Weights of a small transformer language model: 3 heads of 32 (1 for keys and values), biases on query, key and value.
Each number is 128 + 24 x the weight over its row's rms, rounded and kept within 0 to 255. Layers, rows and columns count from 0. Numbers have three digits each. The size before them is the row's rms in percent of the matrix's.

# gate: layer 2 MLP gate, 192x96, rms 0.185, rows 168-191, columns 0-95
# up: layer 2 MLP up, 192x96, rms 0.178, rows 168-191, columns 0-95
# down: layer 2 MLP down (transposed), 192x96, rms 0.485, rows 168-191, columns 0-95
gate168 112:103113146131130128173132132110097146079155146134097133135161133075104159112137124139100155133107122168106116102153117086105146188140092116092125169135162134140069106171101138141087124143160121130158123118136131120116155122135148119134139107176153158113131116149157128116117145167090113124
up168 097:119117104169148131129129114127084128161107135128159096105119152131115120103117125132067120158187101072138098118185118139135120105131130109169134127157134142131142119144126112145158127143107158131106120126107109152094104121105187114157125110119095139162174141088149124121085127174150141115
down168 104:103131179166113118154132166103137161061085141162113141129112131157149174132104165172145147132117105144099138180103101121076140166119144127131158101133126129098130095128133144101131142130092112127140103156141180143143133124152156137160136100151109108142116099131116146134129130134162147144
gate169 101:172100082125092146117101145104104139124127161152144150139132117142121092120106152131108103185180112143199134098129129097128119096126092089107074137128154113119151119084154139143095122132154163131150174139130091128147111134111133131129166140121115161119141094104139112134132127123112159138
up169 102:107115075108110171128124117131120108087090139130139085106118120073158141149121104154112110132128123127118108134146148157152135169174142095121151113087152134104114108120128145087077121163088130134107105133152123183120185161123081148125137122147156113085126139138152114129124130142153123118
down169 106:115152133164119148144095139097111093097143183170156113125156107089118100104124104124146147136143117124109099130100129171120099130140157131124092156086112135087094101133193121106151104134084169149096152115174110171096118128119105144110115109119128122110122099135163127122145124141143118131
gate170 113:151193090106109125144144129116188128127137100148149096107128103145159116154103167103133126140121141104126106104082135126154137110150123093141145088121121118165151107157123124090104105130125133154105127100161144128151118174149126154124116146129136186104113090144082110104127090101093145132
up170 099:146109119112119126142132149119126161118123161108138167122152123105159122087108143113100153114143121134121176178122146109124113150118129098093093135120121093083153110161096191167174129120124095112143174086136131139106145103109115102095108095154128109107128147087149152123122122117090157099
down170 099:128135130120128087157125102110135142145150140124117117116137187115109150108172128115141129161114082153141099077101182136115116155154112158110142171153148156143132167126106083115130080147119109108121157149147110185139141102132147160148113095106126139105140144078135132110101131160122109151
gate171 111:102115191151119134124108122136172180137104157112108143145082178090113140147128141088153137112112098101148112145153101114126159132141124152120109128104137117059172145128155141108126124121125139100163146130184125084137097114086158141122118165117131132134141118148143127103122134083121123126
up171 110:150107164113092125137143171156134108131167153167164123096106133092101153142194135134152138116170156107100131124150137161142160169132108145136132162124103094138165108097144180119138107144107137156111104144157133097130089141116160105160119093127137134124085144143126148148135098125145131113
down171 106:146119143181110146142101127141141111131127157099103097096166129136133086118088092128098124150123147116135128104126128090107099119087116128153166086124105128183103086112113133144130153132129154166108150159133121081105168157123115160076123141078128136124129103124138177127109129127118107104
gate172 107:130141113115143108098144150123135105148163133091137109161176101129182147197101114154118113139115156123121124159111159081137100136175125116105090109116148144124118170110126151126084102133138130100104136152138108141087132107084127133162163125129123122079109119143145126182102152140133125131
up172 091:137129113168120159160144174167082136123113109128179146111154145119122154099138113111116112125099118177118126127107154132112129120100122119151132137137109107178124108101065137106180121136156166118144136137106111099049143121138104100109121144112150160129111149135121156107149175120116121123
down172 095:114164135124173117130121148096149150112092125150134168110062125168140145145120145121098127133114123108158103103125132141057090152084146132123107079128135109102166148129117098097124115163116156121130149148111133147135150123148137146111156145170100140088121104113091090125121108118086137141
gate173 103:103172097127132126134123171153110149086143157178105143164104158108137110095144153104100122149187131149141123107101117111139109113130091138118131112145141126144082104129198105105141113140101146148120146149131113101125147138095160123122162143158183141144160093141140147089132121105115125127
up173 095:112148110165100135141145112098132123128160158154094117164108111120169136094107142090107100134172105137169139096157150126101127103132109136119157156094102141130143090139144123117154132121068110131154100111095104097116162117141176148109122133138126171126092164126143127137115128160159122073
down173 094:134118108174130100120134160136138149112132102126124138113113112154124142150093121110130155105131157168118145104155114160128083111102126106142080083112165066138125134125125154176159100121110146105152054129094132143101160125122123162121088166101131153109123168119158138128157142117130139125
gate174 106:135185150156105095097141170155170133143123155172109160139123114110140098093121099156118119111106146123120156101105111130108147130159101105129102144102180109152102114114150159098117109112095184164103159136121140160131125176163104095137126104134152149108132165146133128149147132131136139117
up174 105:151166116132121087112138115135120083134180147131100147096174117106138170131114120117124132137104109131130128074126117141115106125134161135097125116102141116160130118089135150119113171100160082162139108148104147141122170101158118108153113147155140136097117105093128111149188116172122079112
down174 102:140123143138116144141178144110175151143103093111137106121090134108107147102146110156118158132156096161131121102152117101057118118186118141102129146122141135122113162103105124115099147120116132096153089151095146161155142171111101150146133116144112140134137114129168112133112129181158174131
gate175 099:099136144081130138109135112120142154163178119136154130104111142153105132110126112164150095153095160145159109094172166144054094119149155124148110127086119133105115118131123089117130115148154133152169127154161143123127112107110150148155139135083109153118125147135124127154151112153130113190
up175 095:114117138116093117145105101132132142141122177142133126147114167108168161132163117126129123105140083100151061127159128142109102127138144119166086105168089119113149164137165128102126137105126136147140160151154103121117137113132156119163147162092128102132137096117103075140120065140153142111
down175 096:175154111129078136085147117121099151106136130105097142119165109154134148127089122132167141154129167153095118142117151122107150077115103163120156166088081142117154138103097148091126104125133107140075158122101093108154144155156108124160153102136155143134122118111143135151119126148149151128
gate176 107:113097087180132118136119085131114122130171118162132130105142132100182141167078144145130128138101102130116137099119085168115093162153105144148108113149146102123124116130107130100088118123118135142109127131144151119162142162125123128175142082136133112097133142133134132135129083102074177093
up176 098:123127155077098102110134149151118142099121144056128171106118148126152138148118117075144107151127133145163114148116095137141145156073144113145118112096133137151117146100137130131126163144121135140138101136130126185124134166158126125089117128075079150138164124149125136097118161121169104137
down176 098:169122157138124175146111120135124160143144116064122125118136161148156147120134163147124155103120089108153135185164106145137118139115137131142151087126138094130146144130081110102142167156195093156113130136157107125117153161135128107123086135121100156115148150081129109150139118134145151145
gate177 096:190128107178141117098105151117070159100102114129079135173148154141104130149183144140131160099090119119114135165123122088128089134146117149080143141087131114158141172151127115128146091154114100146102143124179120117117150119123131137144121147104146106121129099143121146141102141130129133124
up177 101:152117155131148154116141173111121122112092119143075149115130121061126165083108140170153112112131134093111114168131142184111125111118162130102099167127157122105135105113127161108137139176158106130118136146150094121169135085133136152138155116108107123140102138091103092141110137137122124093
down177 096:177171152172119135124128089081125141136110127096171123156144141144152092188139118157105124137161133112101126163143150101130132133122099133166111138103125094155113134135109122105132089107109076111118114069137118133059151143098117131134125132115154131135130156172138115118139109116126101133
gate178 105:134131149108129136117165131094150111177150118144105147165130171193135161124153107112167172151147138134107096124160153098127139105136076126116089154092124116127137145130117069111098135101134104169074125133123139136131130100111117101085142115130149105125106146166129122140123104094147126129
up178 093:128120121140157095112129112137142099115149075145123129090136131108165096154150067150147115127129123142139166115135129105141091129152179158158094118112161113132143146131138156129130099149150145125163150111159093134183153153153104148163112126145135118125114163117096129103167077107105166148
down178 090:148130127092194126167149171123166128144131139169103173132176116128143120164074108147091143102112084131178137108142106137135101149113112137133129158123098135115120135140167146124090154157128124166139134073136124131132120090124119134123154139129116120071124124145135166102161134121124131125
gate179 106:094142185072155099137155136151166097082090122141124146122123132128128114134165146107116122163117120114160105129115100115155155158122108124130136143103154124147154102124133108144125150143106143099097110153117111138152149110153130103132126120154131152113153098069113131203104106147137098081
up179 099:148111114156110101111132118117169112105139129170107129167119125123137117139168128124117124162110141120132105170207187163119094116116140151126115094139153095159155141118125101123144193169091090161137096089139138135121142115147095140125117119122110093145141133142157146139117134105144146149
down179 102:138092142167164142153090159170142102084155116183102125112160147125106107141114123151137135155146147162116100162072121150097118137121107138114127127103111124065159113143138121135143160115113124128120137147106122140134106146133155120152097129114075103165159139118157094151111113124173122100
gate180 102:108188123107151159127174132131114158121117093145129124138131098125102120170158142119173140101130122144143096114127115156131109164077138129125119124092125116191164142132105169146140147173151106105166135141180176133135140134150103145140104113125094139131119127152146092106150119115113149089
up180 104:128156089119120131155151123158087122113152114165133094127152099133155139157129123157121166137143175122173106144112106135111148113116091105186166135143134087140161128162130150144117090102110134143127135165111166116159132157104126153121097095144127148104159160126097140103140097094088153145
down180 107:164152081131105107118138149166129112147174086126144113151118082123140109139161134133139107133141177188099115126108131139142107117170104080127125120117133104145159142104153133125185086089099153131139133134100159153108107155117158114171132101152147115130139143100123153091139132120158124147
gate181 109:104144144142146129109162120146170113138100175156124131098114119125097125151093126126150142130120139148068153119141125148130156106073081143149123106146095132099121150151098155101118153105131122126118100151104109153116110135123133152112117098177151125106122105155129183046100131140141137127
up181 097:138131134097133099105141083114110127131126109122098109158144148136176102157162133148117151097126121171117098138138175064155116169123126132124116197144103122148137149161146112136139111138184096175142121131143102097168128104156109095106142149143121114118112127150092126136119106120099128146
down181 098:120129114109118129129133153116159137120150145110144128136150104149122138081101121143156155135125106127103088132077113175131116091100132119171117171145139118167104109136118137059119151121164126122108145150077126117158139165131138156128115137170126153154126106112148170128122169131123063165
gate182 101:136102092143155142102131147180139137135159133173088140151172139130119122160100130143149096132094138107156105089125133124150118156120097108132125167130095114156124121154113128092147089131115118143121140137170166085180140116131112100136121099144117171136121129122143087115099195100125126102
up182 099:149184155120152111086108131160137195140163166121072121118135161140194116109086121122107104081135135131103130119114166162173136151114107147098146121141109143167151093149139146119124131123112125102164128128156145117156130132129120151127147124089147128110118105117097148146139120144146113151
down182 099:129138204100126137121141150168118122154154096124145088137120113135089076092120101082146101171134148150141116074117157103112154094138118144115175122099141126125110150113166158110147132127078137118165121143148104091138140132103135127111127152154155115138100128138138139137153107149093132114
gate183 106:142156147121133130126168145116116131134172116112159135116143146123136085147128130110137118109146132100146140136115117097114152072075114125141082130127157115146149069093097151146170105113097105150135126112148163117124180123109147110111174112145137177116151145110156124150076130123089169132
up183 094:116151108121099146086102085121123133114138091124171130125090130165122116102132112115173158146151151137146138160109089127135134117170112155147093097158151099105104127153113109142113120199163144110124134126135114104169141114135149090127140183135142124100080131150115128101122115141156118173
down183 099:109129135104123138148108160074136131101154182100174116110132102145145107137153142158097146141131094108146126177105152165147130108142109123150145137089137127131137132069110155116162111132095135137146158140119071115135108146135130158087178120121119128141109101145121145129107080133155085111
gate184 098:138147151079124141130150157141075094077113125115144104115173079156114095139136170106115093098132099146145116140131159131124140134109146142132164146113135101123125109129167097112127094153145172123110130115144124130095146120150110102149162117091157085105108137118093113116161133091096120085
up184 102:150118173098140158178145166135130151097116173141131140111140096125122154176127132109137136108159142106106149097124113159140112116118150112102161161133131167109119120119145110122097109095157081131102081117108088108122146123123099126086115172133100131193094123142126136130151142158127098149
down184 096:166109144145131113124150138119154133115155127176123148099106102143136160113108108145164093135179166122141139149129091159127119137151144102123082117109141116109094110129167150117127136116084129131142134146138142175137102128157132169134092140158065152164105176142140166095128131098123095112
gate185 091:151155108111102166129095103083109132115093141138143117136149128117140096131133134145107098136121165132137132111117154165131067095145120149109059118117112097140143108124122115130129190120136121153146121112126075148111080090100150161104144119141125152113123118145179145115088122169104129142
up185 102:111141136165124103130125145125146080124114152146146115155082111111170110144189127157075141119134130141159117106104143152152149142124113132123122157173149119156134170133109134141170129132123134110098178122108151091113141107150160077115138150116071159144165173140139127158131141125130152128
down185 108:133146096128144086105087121114121077120163150095131100133127093116096072126194153177087140143117097128139167118139138080141149131112133104119170131120133109141098144106141129151103108125129122090145171124137144113118142144151154132136150123107158129155153127157141093159093153105138128146
gate186 101:146159095130095120109082137130094152114189134153152135106141121093116143178117116141132125139126143148147123148124098151118113144152114092154123159120077101145137151139131120171155114132148171135151107144103137075103118145102109130123105103072146154076094102103152156111118108139131142152
up186 100:142140176135140119116134130105129121086149130149078121100092169171147154126166125108142143156137141128106132160101082139155135109175162134106108138106111130121106128187134165143123134157175089166160131145122124119123121165126152122110123176152145112150124101128139169115136095125089111105
down186 102:138116133142120114136136149144095131125136084192079122113118103109123091123143132141112149090142131092137128095133147133182105120200100116161146146097083147164139156113121152154114132150148113187120148124139132114136161173133137098112118143107129116118104087134125122117120092108087130141
gate187 099:108100142142118121138097163147121102128134126160114127096134076134117109139134070118118123094133179132108142176091111154135110107107139158158186152101115148107136104077120116149130144132169087105109082146148102106127158174118100132134111099144120128138140114138175115163146143113122134142
up187 105:141128139107160110151138102133141128119128129097129134124154142100103116169147143144125188153107100139141120135109170140074109123177111117110129097159125124130101108136154147094131115076118154147132130144101135162148131078147111102036119131135101139123116145116127116092138139170168136131
down187 101:141114102128140146113131105133116135120161087147142129140093132131173109147146143107175088087124128136115130117124132152105164163143127090132113130171111109168138124134141104121162120141133146100124166104093130153148129136114158141108132139083128117109121117133097175122088175169168136050
gate188 094:166129115182135095144123132124163139159133163139114137093120138153124099098119105168104133129140159127145117112118117126153177162140152138128103121116135132152104087106138132144150090116103130122136174135197149147119148128101154149143163087101142133149110078113122118139085114145086158090
up188 094:120110125104114128119103104176106137113117142110145146142122145115189132130151120092127118109149097148157089092107156141181124119134146082136086165115111156087111106111143134119111108130106153166105135152117093120103150107150119110105138148087096118117167141112161160127169111131124105073
down188 100:065151107117129134153105145131169111124169126112157134125111125134163099173103150107159118117104135104106125135136138112095121134130112127122091126095088147160121109155153124110129129117136145165170117151200144116110088179102114145141103091165119121147167094141101151126115124153152147146
gate189 101:162127150109106096107142065144162135160081133112153137133117144127138119153141152121142131095117145142126101124155169148131135108140135157132107132139066122129135120105169182114050103104128160106136095146130161096153121147154132120123134148120143135126150134098180103109117165117106150117
up189 105:110151150117149135150170097102120070140117118113144116165138162106126181119117132144113106109159154108123171080152136138114107107159126121142117133161140139096095117116102169126156126096135146135126110120087087151117149145111129116117142153145184157150106167123182125126135134175139110159
down189 105:157078124127141127105105145135117119123160118123122165122159137123143094150140132134180107133124096149083140152135104141138108135151136133096181112133182141158119129101100143165129130139144091158149125122108130132092092125178120115112123085049146137085122119113146150088130116118158120147
gate190 093:111125153176105124091128153165152158111128114125103108151154125151139197143099115129099104142099127177142130134131140145159125132135142143150185143084199123118098149150157105160136104133103152159100134107119126128100114129164107128114107162145145097130123101117108106106160104140105138146
up190 094:164149155151062159122129122143123137127094154154130122102119115101128118125132090149118161151143178124137144119118072139165118126092104125131071130117096140120137117132146148098089139141086130138081085162132166087104125137099131147127158129124183136112149130114119137134137084117108103133
down190 094:142119133073115143103175136130138063121075115169135093149121111139119104111110124123086145134111132151116139140160101147104143143113168107118150080154153118148092082160106105170149120132121123117121101128110133082095124133148118129113104154124128140133166101160118156119084149092117117150
gate191 112:154108138161146126139115160105142129140176141168114103113112163120107089153181099111142126118144098111110088163124144139131107111113141078106163093119094122102139147140145138154141098141117122143146139141184165139099138125099111146100083137123101111191127118109168140112125124124095123163
up191 104:099162142132144144155131132133154129139152156140098145148114126129131125162133140106125117127097085142093113128105139105108110110144154141127128094126099097103129184080135123122133077122115137107170151194092145161159141126125101135104132155184110158149116087115142090155112141156126082140
down191 103:125149165114120115150100113089130142122153128132138084144107146109153168113148154119115131164105133101165124139110075128113159147094130129127074123141159178122079118170141113110106117136112142147139130085121105121114141126158174151129147116150077150148109120109099171168152098125108125158